python train.py --n_layer=9 --d_model=384 --n_head=6 --head_dim=64 --positions="rope" --rope_fraction=1.0 --extras=["some layers without positions", "local attention windows", "exclusive self-attention"] --decay_fraction=0.289 --final_lr_fraction=0.05 --doc_mask=true --steps=5516
Each number is 500 + 40 x the weight over its row's rms, rounded and kept within 0 to 999. Layers, rows and columns count from 0. Numbers have three digits each. The size before them is the row's rms in percent of the matrix's.

# layer 5 attention output (transposed), 384x384, rms 0.142, rows 102-144, columns 192-255
100:505523486469463489502561447453472459542474555452504475558437514535556505523422548539524529524466371624494604540496517494448513476448464517543483463537534523508476487548505461545521515457436512
097:501549511419532573517538545453533427501513528488537572499469526463469599463438551460470461532500472463484498439465513479490506473507464546512489560493546414539441461507512600589448524523493481
096:491430472530443524486485504457519531508528547496476461438496465463471512484572436511518521494505527484498476520513509561507499449454465542504406551464464493503530519512438462427518462501493512
098:472422499476489493546485463553418525418492532446502410483493545467469517476496524513493465517407520507418508531514608517492561537557525441482486528552416525541541454523533512533435481461456492
095:486486509505491508465494471437540392503509548526508521512483506564520442507559556557529540400444539389587529466556463461498568538509483475479503560469478436453482470520484554498526481567471471
094:542492489468555507538462536472501493480521496485517530463477511540418553483536418515511412481446508465563518509541493480529511513451521479523549531446543494446528504525579573520511424578466513
103:508526530476501563513454503508551454541519477524442512517491430491494455444500434601495513483487460376535523462505516472467471438454484515575467462499478503492427494526542495456487459415469494
102:453484499558562434534563554536497487421461546531497508533508590494516436611425515481546532456512593495562469418497508410526543487521459487496467441482477460507498553573477474401512522485462468
096:452465460457492508435459534481451454486416568508513554492500533484445528509485543519473453481463578570555576459561454466499529548493602427549491407509431559503485548548488449545512513475521518
102:482532470475467501495484433486573475501525483468498450511508449518539422480525577486511492518492547422483449486586434375497512541505523493605437482414566563406431491481468545543486480482530512
101:514506434492496505439481502592463517451526522506485480499492562504543520452454426487476405556468530431510574479523542489490528455454455570499477513522525484529560531544465549539479526510435566
099:519549491406531496413547469491519529497461518403444493593465461544574503500512445558471516539486505586470449484507552509475500473451498527464404520473494495501520528475557543519484505514493483
099:487475501524597526532549487539552530463481500534453460569436501460507536509491497481505497475489500468448545442503518466481596534538543377434456599503508418492498501526475506495489508455535576
096:436520567485533496508555587494493476541524484528539462462545528472538471505470475573471405517489525451470489524507574470408493502452481545481545427510453417471510499502472497459497527532566531
107:443537557505485475505500518460489437506526532473446485465475500483492500503561481568452612516478511494431521431472562452458521555480500444472569391546473493490477535494515565465452500501437455
106:511449451534517451467433494531489469445498512485566519542527522496516530476496513540489624468459518513549489508538505491493515536497512502502488531485409485512554574505517551537525519486508539
107:449569500504488532529545523532587479474484429552527454464559490454494518490499505420440487489492643360512447501531557493491468488490528536534525484511525458477422466489508469499428505521520564
099:519537519566492542516518497508495456483537537469534516504523543596531464537524478449488538499547491470500501477506486521467553429470506514515437539470583506523469496473478473486569487573556473
105:556449480514505563560513533494529581532444527542539476551479531440500503499430525498414386499484415528496522512605522560519510527529506551517521460532553439461502448443484520513481503504446508
099:468517516466561509523493520462499509480550417554497440455427554527541481446517510542503517485511516598435587509518538471444569517525480454500501570381477467504529532495480534550459498577487494
098:508485548544473529563530528491474455424563469513526510470579490539542433396516529545436478539440492479517447558479466491468497521531524633538497507504533539503472579411455541444498528492473549
089:445492500422531494525464482503457564508521476529497452483478460524591553488509463528504546472514511524524464473493461476490519544545516530460551498555452452502463513582500515493494505481500578
106:479483487557509438508582480494511496508457562463513532483469569477510480527492520541477536497532403458569497472490525562453426484523501582447479455504498530452522545486516501499469451515459492
101:527524472467491474510501487535521512442565476568456489516437474465492457560419431490476477406511464578478458596501482436467518515458489522506476519580543538460535517489452524492520526551551538
098:507509505446546533494496497496530497540529475431523488547483442556536527475445442429508522485495366389464487546395510473500460475507521531507580521496441501425429496487412417511445515494546478
101:458509475516511539502477466473459433523534514479519514432468552487564514536571539514480566497469493390470495493527522536556464480465471509514478526475474424490504542442522473607488545580444503
082:554554451567502526506540511533557428547459523523500472510452474476376564533451456576409487435455530485482487435451520431503493500493522525555509478538424435546379533533507498470437499491477536
084:513496489514531517478565472468543530465509531545500500457494494560546439470523487497459533510529416482469544523426577487483490488510422470482491527510565471557503498473487524531445524521504512
083:414542609558496553529508453511546521507575513556508481501458484543512509427476471486564519486531443475573468495402514505515520517490538504421505527529445428483432542444449531492431491530522546
084:551498533479485498522462641492474623496442522461563533590507494540492489435490558418493450530469514453352524604519503494581499507466473462611454536510490514593449495523516469510508562457493486
083:478502483495524538533510479521478529491497548555512530524478446516549418529486427513489478520508405516549530454499450474520526449547487528499502565478508461518544464527476510549530476455540506
081:534468434428505467522501510558487446521492535445485438491527471421511502496458540493500468430518591439481508468464567514448538488514480465521477516511477490579480449464576580485503505537468563
084:473476460509449525552476546471503482495503500588460449465547454435489502470497526538538458570474620454513475521587448491478490491541468520580568484454554538514471513505513459436524510533499513
081:490448527509487437497525519463513525529531450481468408540567488518493458486566496450520511492478422519471524525443505546510500499459544475523467522512472458487526476465516500547501472393554480
084:489513509553463493519556439435479515501526441482473556484538471541600473510517461496512441516489373395521477508474503495491495496495505547488481527475455517474444526430554526546464446435374515
086:531440464459506501451496620378556524524544509519558500463457489522517520474454543518509457525529382512531540463517451468483549551459446490471517580479454529510571545533436504510579547522441551
087:549558525535522525455482441501499486485389504615513438531544528425429488469485484486510461469485577495510527501528495411590459512480565504538582556529454461490419519562510456442491512502460552
079:577607509568547474512458475514520497432469439524491434551507468473452516573469489475416497494457516477495494504565508490530632458454522380481473472463415489526487543457476496435509473495510539
086:516427483544549419521554469433426492558457458521556538449532554462425527455498407439479552436520445512576496466535469515486526474501445569512539549548430497512484486514460535536468526545519504
079:531469471450462572527521526469524532467547447560518496479450565521503532497525505466465501589495382509473517517583517517523482512516580571511484483524476478472468480456553396486501514460465508
083:481548529533542466503505488494515466428473528468458494471505365478493532438484482492491534597517596557471525555472532460458516545501538494527514499536456523531479518501490534486491479512576534
086:480563521479503538534509461478507569484496507489493476409525562450454488454588553562512567510540496499467497460474477481470495499492502476424466491445477455470492565514458482501507516478480485
084:400533505465468500489467469558488519539481401525504462464529505465571500518460556503531508459484455412519505533461492428493502478521548483402544441475430514457520497474496506489482529480518550
# layer 5 attention value, 384x384, rms 0.158, rows 103-145, columns 192-255
097:557514523427549475534544526506484483564535518377498493467573515482465501549496539538519517523527493521504441454459490464481504521478490446528589446431532459533521521429556477473527476496488519
097:539473429487446536463519410501464607506538496453588546515494516511475479515563512551530441536548551472480559474479450495434485545476409496526473492515468506509445501443505474467602415533425553
104:475427487410415420533501470410479451441412495463456481373486517456526443527528528547496512504460558523465535509488514465528488526516512414474444502501450549472516507491525536525399537504391469
099:498529557466455499518444518465470379544500478537505533532507523473478553450495490573567458467536448466553530521577426448592509548541399483435497521481533521471511487577412512491535480486568461
100:520480431397577473543425523536508518595466649505506464482546525563521470470478530531537478590469519493552485476542440520493514411503558495487567492459548481528567504487485459505507502527480555
101:539504560499508463508460481485442520572482425469441527522443477493514584476458387406505494489500507462478507546554529481437548500499468541578516557473497510494501435520557523486574556482418448
100:567555556552441464569586558520426538532512498534514521493502564529527458480431478525487530467535455532440551500529472459536496485486472489530450497525430492474473510538489459436530507502428480
099:485551563521368463458472530523493424521485514465517547618529487442499513515540552514549468536558529561501524495562459518567446492519535438455520490572452514472510556464488408442537479545514584
100:484509433464502514571447521463565477448455474474493505542424501482447514457473483473519528468447498455451455559545477565482550518472546464541491507470486546479421454501459506481494548448483565
108:475471526454520554477523501579466512556495545492467528395499477537440508427440488472509475527495503535528483436483506534463500503472500452550508483481523565479515499504482449565431538510465524
103:474519485458512455411496488462429636445491537446477448494499499500550557471495447517533565524578481565493537538495536518519501491479473435491572519480460515478514498544503555553522465384468518
098:529417564470615449519511483522532469437484456479491511542457517520523533506493493517571521492448481490485528481429482490524470461496531460568473555554471412490508518569435493443510455590495488
096:481561527452507554603465550547458505486531569410483464502466507493520512460488510546442501494548593476527482547524534434393443504470473571510508482526506483479493549480480556459507467532457512
104:547496586551417448504533488495485514500507572469559512413476570463473525490505508484481625501484541501438479482519532516571486478500523534409520486494445569480484529467461445559487474526450431
105:535496496558498443542582552549537412446515524490512512539499454536556548479399536537447554508531492512438533556467481530473540516578559533535533543510441445518507576514439448504468490494492470
102:459463520486516514588495497527507521451431517628473488480590525472501415429500455497453557442491543484495475426541557617480519526540548486529484513516531502519510571495443472482491495481564489
101:442493467562484533470489502501452539516561596455529450555549575499499439479502515523525438507501490470445525494446468508498547534508479522475528527478524464533514480514413481466504530452565552
108:566422488542534529393445558458496465518445494504520481523384475479447412467454488488481473450507439495541476533498468525470507467554480536605491481480540446444488391442510510499543518479497449
101:505495532487466475494465453527558441369561479522530492457389510474472475450496542508537537525507599470491495491580460497502543520600492484386462482512510536401479544549432523512467491518493442
099:498430533567533546482504587539534487407487486537539542515482480457515577483511523502483483482533435496472500461579496493509474521574507561473461545520527530447450474536481606415419447532477473
095:534545467458470476493491490458520499555499487487476497431458511509536488514474458583481593485465500502513454479443474506490529476560495510482504548481472575488499486496478513481468482452522529
107:513481518497552504513531523497393483465534524463494524469540545469557502491439535467515512582474473461531515536553558489592546538490500550511553398490454488491533453523538515481484510530445491
100:482496485496557525572485537513471521482502465419476528501420483589563448509519563570455521477530506512466498545464430517509487500523511527518531511519543467424491470464448472507499513499491415
099:524540455430542508478546531405454522472526489497465474466433404457496473540476441443482492504522534421553523540524463508447540510556535449582505511540478482476487576494509528499434523523556535
101:561560486535504535498407444483512437440487522437478517450466576489502471483584476455524479506517531456608560441398512504484518489482430537482533482513490476463457484430451555538517517530484479
085:416521509452431517455443497461488465497517545445503573496537473434542479493476481467543454570522491478518534467525505542470493516577490534462440537495490617551563436481474533490542512521557491
096:487508525480606481513460529495509512499486529515496491568518516474471555478465449558483528560505529465562477482505486464548535522496489532467470513487486494477480388546497492479561433490502443
086:524481431515473454451477455444478480499509436535511515529533540464532503524517461488447486542455498455461521522461500500533515491495505501462502508441533455535459553509548472455540465514511494
087:418434448496478559489557401451458443530456508557510472401451542493572419534514464541485521509535564560529470508531531488439469522512511499413499463500454538508495494559449519461440416481528525
090:531536543490553454440456532482573499526529529480515470510415546510534525463491556443478500534554556505466457471476500547497456496495517467440475447533450520521477537454551489457491514537514478
090:420525494504555476506502473439561527538472487563524503475518511471603483529538519506477478556500510546514535549447470474537470474433476462423534508470544565497470557568442493459389536514496507
088:579546494476472518546476494511482399518556568445537560476478478487551521552598512421518453399484579537414509535498466478559432497473562457507545480488426440565487548517464506535540524454507493
087:513479521431471488516513501553518380519528524517507601476571465477469524509498516492494475512410470529503518434474499526477530525480453473560523547497525588549500528556544471452515485531516552
092:443540496449499463522520560564560487440543594515491506559418538495480506442436507537462538520516467489506457498495548488579468492437467442466488462540492496473585506560548485504531469487500448
089:492540535473575438559535467531435441515522510560600497484525446521528512545550422480427571482451520515421460508420487521483514483561543525442439449516423437479477488488531496503558530524498475
089:473496497598434549476485501543545469493545487525423549465544508457488560519470457463458505524402544484428475468528527452459561497508518502539450475474545461545568488470528533429506487601536532
086:465478494436454498448624553566499483473507499548514564458497518425491502500545434515566445512559511489466497524444498515516456466521523517500565533450492517510578470517491523469462540521469457
090:521589481493446463499502504562488524512516530506491465531524525435520518493493523504520467502485506563458553536523503500500450500501490527453395452511507525472482548476538464504497544523421521
088:436592460459539498445438419532502546534462551541437514504450545513538569487436481479518465453513504445498491528531485524436539512466502471509440476510547437478508529457493565500444478541525419
093:538471487486393460503473466524509588553535500567443526467537519477485454593518483448516547465454447511487524462525464516524427458453476520487510484437524532513526488504473484425481508487509503
088:508490499557512549529487519541463468510575496508482498531474484469507517544466470540526491462476477447471520477527426510478480487530538501559530518484619526576520483502549469447564477484501532
088:552573503467519486545532559517475499513535508476488514530462517544460569492503445430494444480513566524512517491570577559531477487479503516493470519479502518504480487460530493524507524519553441
090:579495496519461512512503454478475475564507558461512531418530481506602528509487504480448435492473428502480459596530501470486458560523548500487447547496541529456494498557526511472554513568496430
# layer 5 attention query, 384x384, rms 0.13, rows 128-191, columns 192-255
070:531487512486450487476534547511404539448525481530418494487473461479440536447588443476449475467450501473476539519534500513488446399458549504470524467474469451544493516557541519514501520419528550
098:492436500593527455479502474476561525498461546519513488554502480527460595507478520492500491449522501511449454577548522450529512442517496495541451499458497461483474516480468548489463487540583544
082:492551453506544520522487438486461433516510553539496484519509551492541519499529530467478472489473422413467527553474505544534477543553536466464444459492474526475495494515574460560496417476468480
084:522505490454508451570555521436547454423600501507530522523459543583431484504552514485522520500482509502475500482485474469449448442487452546485570546488496567549497506514504491520532509508428526
084:518517473475476483535475445532468469519511531490524516441466496566461523457537423515503525457464440466528490460523475518483476447555465503558538464442488514504478465476533498505544494529454414
088:497549508507496477484492444519468492509528482464497492486488523499499520472481538478525562511425443486498528532488441530489475485482487489501556494482571509517486481410491468564508524514434518
082:466441437475476478465569546515561433448531442543489541511494422541590567496485521477532586532506501508465505517518504443430491503464461435544442523511497531426427451510457534545485492543552491
084:543496481548533481499480606446482436516482475485528528518497444536504542467522472530532477556443394505507538425499569526456584529442444474497561432479516500491453523549483478561491455404382470
086:512491517494510545543474507548464477429528435473507477494542514525484527538505430537448506530558491496468464451533515467488533425473456559485421484480466453453518524480455573551511544420482451
087:529484467468520598531494529456528473498494502450512510493499479455511469510524520495493533499400510544525514437502422457486491456482560479500520530498493479456501564463466465514511495455510517
084:508539507504518524499481519521457510468465535544417479481492485442570428537480535534514548484497525558417498477516471462495487518477520435519491513478551537487457434474498503558471596501522512
090:524500488466493563512530476453483473520525471592510543480459484512502492472457528543529544486476489513559604473501550508480538528454459460585467519512549559532540517507613458568486479472496551
088:489485530515507589536529512491516444513485482516502418453498475508530483498544507444501477520497496518502477418462509538480495527447499404532432464539528484540452483520522527508479567437580531
088:452488472512591522450512458478548472477512548591525482542519475485504454470587408483509478532549470502476514481507480529513463559489461430513464519496463512504554475496531521503548482493570495
092:519516533500530481494542500535498462455485514498482489497478492494453403421493429471485469560502435543456624541495431456563509515458509456505473541509473533496512518495479517510508479520497392
089:539470545486493463534528524517479482469485520534499506514479501512477474527463490488580493468509483527528505460535524406473461487482521500478440543514519466495532538541519519523527506481474526
092:520494440454485506518575571536513532472540481454530417535486549475481517471541497408487516556440568512476449548518467519452459531493475531516482532432471574540520510491538559522464506542493517
093:420497479502511546446507507499513498555559420502521473437526501524442566496540461586503497563499509487488470494441484540517499514447529486418494556529471486526495535478546505498492470549521459
100:541482500456524474476492429463491540548511445540478527543472520526547498486549523531498452464483454564498536465560497515570493473463494414466594526502449437477499485498490453471458486509418471
095:477541530525525502484382445555468509526442568448461474602547549453475405466514493528472512510536506482580521508544538488543561554457473455455521504482523532465491470527491510560502487558480485
098:521577582527548513483355460551517506498512460458554462446505432529485421461455470470577477474517469466447502543535426430441517457578534461585516505602529629481529468483483496479529527509506457
106:525480536475447442504453565499511449483504467532529451493478524512483567493529483437480536599461507519528515461539512464486524527547521523494439502470526493511526566511510581519522438473513486
095:520537469466603549571536523527513548519523479533537484466538545530421474469485456545447493545479490443509471477532482520522564504466568530512385488471476501535475481601525478478505536491494476
110:540524502539560545492405495514473484575407465444543501457485507496457432410501464542467490450514492465472528481525497521470519523520489478575454494493503571506539454562582557551533447503483500
106:561479491514525528468537531420469508462527448509452499494464478509569553511449494452445460544473544552510587481553502535513579480490569534495497472459536502554528485529494500481487485438518520
104:496497560501504499530482440527501534563437512422539440432542532561507466484504540476476466535457528470583445420535430555547514524490434505547525455489498575425489521510526458496550528429515451
101:427530447439497486518536573489449511526475439501542498434475422528483566538521549445573479506535527446495424498533491549494528499539517429532487426550571537486482473486505524563503551479537454
103:570492499436486513499440492512522579617549462513537513532461513485479487483499520435417464515487504474536479506546541542499550588473489526544467545489456637553448491553524501566554454502485529
093:428562562532500533501451452504479487476499468477511517462571494489466510446478484519518504489535527482534479454529494468509535530506495527571408502459455477530555527428488484504442482458493489
100:487515532427523483528508407521492503513494500548489536551499521490563516541465504521408483466506535534488490463492519482470529499503503491527502471605473528462519474463492491506464434464511566
109:463416519483445462519475507462555508552465551507556486494501526468645463458513515439551457445433421417441474495503511531505491524492497506476506497475436544492444502566450488548417500470432488
099:500555481493470478634506546476490499529552483511550566573534512554522562488522445542498506500520498480423500496550501480581483564530546567564534538447534421540514507473503545431501420475444486
100:518453545425540510518495474486486461517456517476523444501466541488486460516536554536424509517523541415493515525514527542512557490516497529504425421530471463498556517469508498501484524561531488
108:434538505534515485489486498531546516480482462512543515513530466347511423455527458469598456501549496522498437522488504420497447567555468485517472465479553494531445544438487474542517566520591459
104:485437492553484423601503533472510486526492463520476487508537416474495513520505471480459459493504538474483536421465495535472552439466588568466557505443558470484544520484522600441534546483479487
105:504456513507516496430520472455488457487487501537480489437439462546485462468463471457462498510524451557493494441486565469503561476498419531494497492494496504485541536482525587560517454445481538
104:547491491550456517529505486538525491434463493484538451521491545458486561431490464460448522522449511498454564448423513470450493482575446478535405408515500470478483534534452475414531506505475450
111:518496478571512460499421483503475467557480511474488499435490550521565537519548486472496455434517484524568499512467513480495475486542550524572504499415530560500528520444597474510534516472521490
103:483485654478498469453579470519428565492543486439463523479486402484470461531458562501571487482521495493480516440471553478450479583554526488510552523510431538459468558510484446556460482430524475
098:467469471430504483460511423498474485512452556438501536516535463454514549465528591525486476567513562528489428458495531465430501529461503480532433431455521523469582527506548603470545510471497541
102:425523458533501551457459531456526476542551524531454525464511511455510510538459460539466489535558529499523539472511547556467495462525443449552561513473401459583462519458506491479587568449500502
101:571430422518585477536536449513503471539476507510472485516568528463431525516547532511461466488518544455491492541453508518416570454498475557525505519452497487526545472516480590463494498533458448
109:552403466491576488453544544497539477543450474508521501515474436521548478491544504571518531572475500482448504530517549593462539469504503483516510507571521555499564524527488490461519503529493494
111:491499549508456517528587481525456536573487502425504498490504424499552515431523537501513517526527498501461425513482516506510461477493471508512462481524545549528559485491504549510453587471536496
103:395491538461507562546641541510537502498457541508501508482464448520493428480476562545517430537504489505535554561474518511458501503470500496480501492454531549556558495523502435522521429457512532
100:501572525560482482526529448510447497452521534498523527549443534543479477477531531527390534498570406564549466413537470512454480479477500443531550565490550510487463514503515503548557476525492479
103:537527471495560489474482538539473504466544475540517474503549542506451515459517507492440500512513499551464461562548547470481532439520496470540507501418520557516497478415510507480551501406572555
108:520410514486477450501491415511468463489478542494464492518528539475498522472488508520421499523513433427486492519503520535437450515591532441524571458503561511523503414479459514478527504485539508
105:551564563489535534491482481506514495466530479470516445518579517580521526521523434437490490523513524467499552514570548520549381532534491471476431527463498554500529471498470537485443445552511538
112:504512506497479507463521477470573473514554494488505488563418440507420513499511483473451505557478447500547498506505436489494439516507499463465479534518468503489511529528459417532536414496512535
107:505487485491503515519560495571515459503504489517482544509493592449594549549544527567510413509539474555464486515466511437443524489515469429442482451530478445461531586445504529520539406500468502
109:473422499503553494463491430481503523528574491456490512456469586443449449465475483507504428534455567525457490561516457547514529507505526466561573473478456576437545504522498439474493451564464444
109:491477444494537612473479457482498440501496502462484483468532543463472491505549443523596438489480526445473483518508557486470498502477468507466527520490524505480532469467513513516520549505533580
101:462405570543498535527465457499504509510498446524451487545457419492482481525534501568480534551548501442544491467427544492502493482460452472419457530524480454461528466497484573498485491517480493
104:515510481501505514493591480480537553474526458534432479445491547507486445546490439530568503538521470560583390550494478459489455478528488475494499469465474477481476528415484428451566533466489514
105:539435507454476481506519540509476484527549530515556476498443495492526577569505495518575529484530457435466524494533538583558591549489457505527594462514572587531431443496513625515510552531532491
098:577548491549580521446506516460476477433472588488548486488503490555544491507544448571450515550562540391526485600443518471493480530532511530524531497430493602535416456467591514494474475431484485
108:491444481497476543538473627524478472583550502491540535511419481574505451537454552431475480498440587520545510506469534511536419467455539500516430461452494431540531536556485502475434553510506461
103:383508548511510527531486473532521575525487546602510418551486512533563446522526498579539510465470504546501510494474493528515506481489441487502481454531488541505452430512481457460500517571524514
103:407454476453594475428573458580528455531533503491541454495521488441498522559517556520500462477517533413493470456551454479502552489488517482512493493551479488453524453491518435444455507557488554
106:531470437559497476473535515405446517484495475563455521497505508466445528535512502481442471500536475532484580521499441564536463503449454487512529541501503534512502477492523478422456583587506505
106:564490508524483523549465517535589533474559498476499545444550561480584451581531557491518528483467478419535501527541527560565557495499508438483490580581525438526504385494519459481491468470473450
111:566484454511464519537534518512426461508486535463469513508578496486499441503472527499552592470430521585479474502535550521434479461505475496545543482506549488537471485494511544532501528459484481
105:480492517524472430475465481539396493517511506496438451482540422495484447551485522505548449483483453446530449504507433503553527503536516528528495467478468495493549403509506524530548487520524483
# layer 5 attention key, 384x384, rms 0.134, rows 128-191, columns 192-255
082:459540462506480562465563513591501512484449554424517509486457488495523496542384497566477510560473395461481515498493523558493509526567497491491562529503488497419524487477511474457465494537418448
073:514533521570490468496509499558473462478531497617448493497578507481534472479578452553523546565512505544496500481510485491520479482407541433552435444527454500549561480466459527462545498514570566
077:478503521423465538504584564442541545510486512421532477534442493652508489472520525416483519492468490502518528512508460498450490449524502502485528495527510502450500476503457541456574534476510507
082:541493446418476474536457480545467504462495546530565526505496510477499526544438510476485487484505444498511512538548433576522499542539464543459586563566496547480504523547487471457447481463488509
078:580518554444534499528460503482492483488460485539506402460524476527501532492531489461530465513557557508516444531504479465502460515500507504456472444549524547454508459450466486424550546457522505
088:499444509458485491493524489509519476536534491495464471482509525583436537525435429493432460427464541525567455554532533556523533500496513469465591494483508483434460588455518551545412483488463484
073:461492482524447556469462573518464539456564497497501526497482530500555497510541482506509442449462549507574509484488577500479488567516461547454527561451530454566490486476525508462517517473443473
075:510529489522421522517496498566497484539469463481473518500466530506454538508523530531444552542518468495519464518468536519506504488475480510472556440474449538470533427502512478400557479518530454
073:505491500514583498521503490504528526446471466540546493429446575554518539552526467538584489493418476532446536508510516500501544465584507558482491449563533446459478549537547543525402517474505474
078:555469496529468461495451514536572511495552519426536511538468451526459535452476523519512550481483450495505472471551472519511483524464531538551524464482467516441549558480428456495548499528462556
077:500471470532555506466502517440554482505524508548482456507481495501511506507409480468495513489429523519573574486464466518499504527582465447467551517454463512453500500554402455500497484555502388
076:482527481443482539490565476457545532565481488515448532499495502532424568427516588522508545476593422496484456553536521551475558573551450500478547449482553534494522478497492536527510473567488482
080:551565502511469502493483464500424497500499406538486492585492509488521553514557467534464543517558465441522518448500502505506454561515474431464512510414530408432475503521482545494472549458490472
089:552473493447439555484556472484567532514505480548454488466489542455516521465510535464498520506471505560471523577503508489488533436466469551456441546467638554553525438456508527451481516522547529
088:588489467488452460509514518492506554407512535553507446504462583471548420486457504448514517523499536485511461500577468451450471546490522459443451571548511475553461461436515524451507554411477519
078:561448512501532476502579500476489532464555475551493491485497512523495498566498565525488518524505595593449448481530468546508525515486472501554501560469459556474559518475481454424564555467523556
092:409520496396495490546520549489481470538527523459513532429559535506540479514498466471485487535520539480553507497462489541529398517481524511519514529471516630498487527524556496529544501492509499
096:445489493434577535441568532513538522532428551476476556435431511515454509466447506505538516543465482497467488497527484449479560466531449518528459485574578470420475476511510497482464480466527519
083:536515489506531500450495485464554561499505480506458501414463508552497441486448435467488499607464450466436437541455529512427548525501425548561444579470463482470540468451518485536548495452581473
091:519532483506478522449491542467536503465459512438554500495496518507502503529513438468487515522517525498546419448456513576583470557497465434474442540486481483441467506408481496409531547481502520
095:483446483511535446481515509456585523507517452510497464479424497499443438537507455528474446613489570511401489481440517468446461517567478540477426505522518503562479488475475414484513503478461449
094:493590464462474498500479547465442477515517460504526505539541450480546607498456488452536487481496526523578468416520480544517458480497502524508446490437557528456525559558420500514462480454422510
082:532513466493465529498528546528460482485562495515436536585552568549541458523544492527585565543438520439490505536491452441428502463465521550526470502471435469452447456492541485519523502507462460
075:530557501497468447544527526510534511465490446507522437535510507490546539493464489429522533435464595594494477500511566532566482584528510532522514551454484492471473494504515462427533554574502525
096:605458477491482523544476535475448480370535550543542534463509495491550550495508585465472491491488490490548546431539561482543506599552505460580551541456517494514440547512438500438421451515535497
107:506526504473440504483499448425511455512464438481559509472440528513467455502503535491516488486598439445443529495551492474526508421538533478345502565496554453547569402479484488514556510560510458
095:507530507442531498439464476548526534427434566524495580450492474487500422521521531563475494462471439502458425534490459479404514584409548436509446492545590501458568479504472527439567483464496563
099:553474540492446564514494566473531465486572521525424475530485532497508420470466513578518520532521455452403485502452466454442507438470498500489512493458483496463539514442439468498521516474562454
097:492472498548469538562468469564489454495505529518498503528542542552506536463481521419502499444461474603526534500508532541503550589525588498497400475488564435586481509514547573506559555549468443
101:486479462535403545493548535478474503617571536561471475533519537487546484494492484482487547484551409594491482522518531514507528438452523479469542496457480520498514506452437507515471484546551486
100:532554471482438474560397454481461539521567454467506547489436479414485541537541505476545496488507504522459451546475549414414467439506494512491476502494472500537411537500485542490559469519560479
102:448537559522520444498542508532541472476469522540508599546468516504537523542448559506486504479474483497493526449517480455517463534481537481495524447512460503488485487513569547515533462524494443
097:420486464496477552488466502567503476497524473468518423516461409461465472514502535470508464527484500487614575599551499569448556612466542495482522508444503549580492541537504472434466498560539447
106:497458467519471548449504480454512484499484545469444492482503514403518447468501439583529514529498509473453470543495490394519482520492541443439528486537542460441502496569534541492494476610459459
102:498483509515400459559456538497478505437553534493426463550467525468520483550453493558539481563463540457511491482566520507561529498487454451533554519451548521507576469457488500531528487473452495
106:487468524554534527522560419454479480464518453465519477493515462463503494457507516502510498455526519561525498536486470501539472489517443535545509547558566499506522431511465522541499493542502493
110:517468500488526508508489448509536591595521516488465496488457479416487544506438466523495460430528448491472491510504517449470526504517489468462471499461502575489441564504434527483483498566558437
097:511503490514537510539488524501437559471526528492491507468531554522467546489532481600472567475536540472533545450510523441464486499541511493451525498474474498585504527502516492469482438508426492
096:510392468449541426510479542513548521477521517489406487469485481463446527583505468515474491503478502495456439578541497564512485447518430504584531477467479476513421526418554531516463597480564551
100:507610500430472523516494471464441536503492593514461435492525479520408470459494477545497420495525534530485471489469523451515462462473484505422496488459569484463520544462495430594443485515595484
104:475499563508563491341447417581435497512533519494451509444537475488477467503540535502477492522507511479488493421464497576512554523461537554523415475475543552525520525453516578541487505488467517
101:477567560461479426563497463481502525568512461521538551410487472465446507486544531485483535486478555406553525513604595515454464504508566497450487436481514476468565455498530551546420510550503461
104:538477485540460463451442554469478489483491459426509513508454563509460557536515572452495478550552407483428502440453484496449486521534553501459507494462509583453569469460467462469551499481522461
102:509465547580449522488508575533467494538499483441519427543581516464511541489499461436498441469472498496520417562559498430561475535488517551509520485496583467551517454506521495498511536568479523
110:492487533475496432482499523503509571509473467490539467499540519526445533499547518484424510428503492541496444503531528484558501544487471570551579522533542568484461544522438451500508562481451521
095:509483422556591541576510525503552496531512539503562522462517623542546560553446464513515494480490460538514509473489502514588484506501490482525458527523480432532531499485521458481485505507578501
108:506514545454443486507480449490606516514445479415552551451515527476528467487520571442523529558413436461563439423496539550467479474479493454500407489466510550502485494579535513542531466523494465
103:465436506491524503485520537494488607464483507504491459506556441488542529504528494448519519458475513510466549489444515500521476499541526528454546480500584551467467549512565471503454494507477453
110:515496532531483555528559515499553481465500516476520446499534452533497518452486493447485548560525486461500511459556562532491534541517517563595517466452586502509491554531469474544503455555529553
109:504442467537455507472589461475507544537456535503504485538524497531462528600509498480516457401506502579452570480573489451441504527475530495416483480477447475587476574475496554516450492530491432
111:539466475456544416481492532513437475563498460523455422469466524498492487550478494424503462473513417595454527510474500437498490442481512471481461499570513456449462523558493446440472472572551405
106:493536436459533493503440502431548469582588525430457510444475553548540467556465520505488481529524524531490461529472476498405505470543539520525556480508530519434480521472460477511514476551500529
107:492546569504488503442519502485428469477517534525455577516484490562547563505454489481564476501508564488494476508490532510558490455582545530450555534512479504465592414510542501522489511560554550
103:536473513542474424586515438500504545471509412471550521548538513490537488480377483502487537500494439519580427488465534605516504528430511466505465499519483485521514469513484527477455527545530528
097:493463497457447447459496512479491578488468604529474555451496537576538534462521464502500546526459522500334526525496449460455457480514533505423521491459545570546536478491531448526477527553454470
104:475417536500453578537445469467496571451447467507451509470528523560546561495354506437482478498439421465514453429457501516502480505503512494533437491456451467552498495508547571479471477481491552
109:539475483508488461526454549471513468532537522547459488518502506508518443513551524505496560491503542564488511515541393507542487469452552536470541539490601476495489443470484510447431493583536491
104:434478565447527515499447449504452523508558504480500454494488514491470576448470486549448458506457539513490474518528372466495533516469542526493444537608519470429518465531527493478511487467528500
101:535522564444545419507516391572476544462462471511501539468531502525447438473513532453540473541525463545494513509535476520487525448519497562514478458481474554550485393517523475451507459437454494
106:526534478495491514490508444490613568504473466546542474487489548491519483502445451578440451490562596518501507512509537489483484497521475423573487568516514498586437464534512538470458552506532483
102:528452467587482531530518495431519482524468472466462483455544464417462566535474513440480471567497525552493514577447489545479511499524557423517482474439507452516450483470529502452476602561465448
101:509470527513383552529483464440535567470539456536447549513451522557513533522509523479484475527530492479473471478477476486386524493523475553492515470546512519470522523463501543545454492463458491
111:488484501434524482502542503559554481522428492497489517571388561524433554506426462562474528555488540539534527477460459566447452452434517524478467458558483484492550457477521413534494514516481461
103:494444529513520492464484467538514470441527519503398442460534501471477525497545453551520513527468456522448453418496471520540495518469525479520515535539572507538594538514450533431476470517458493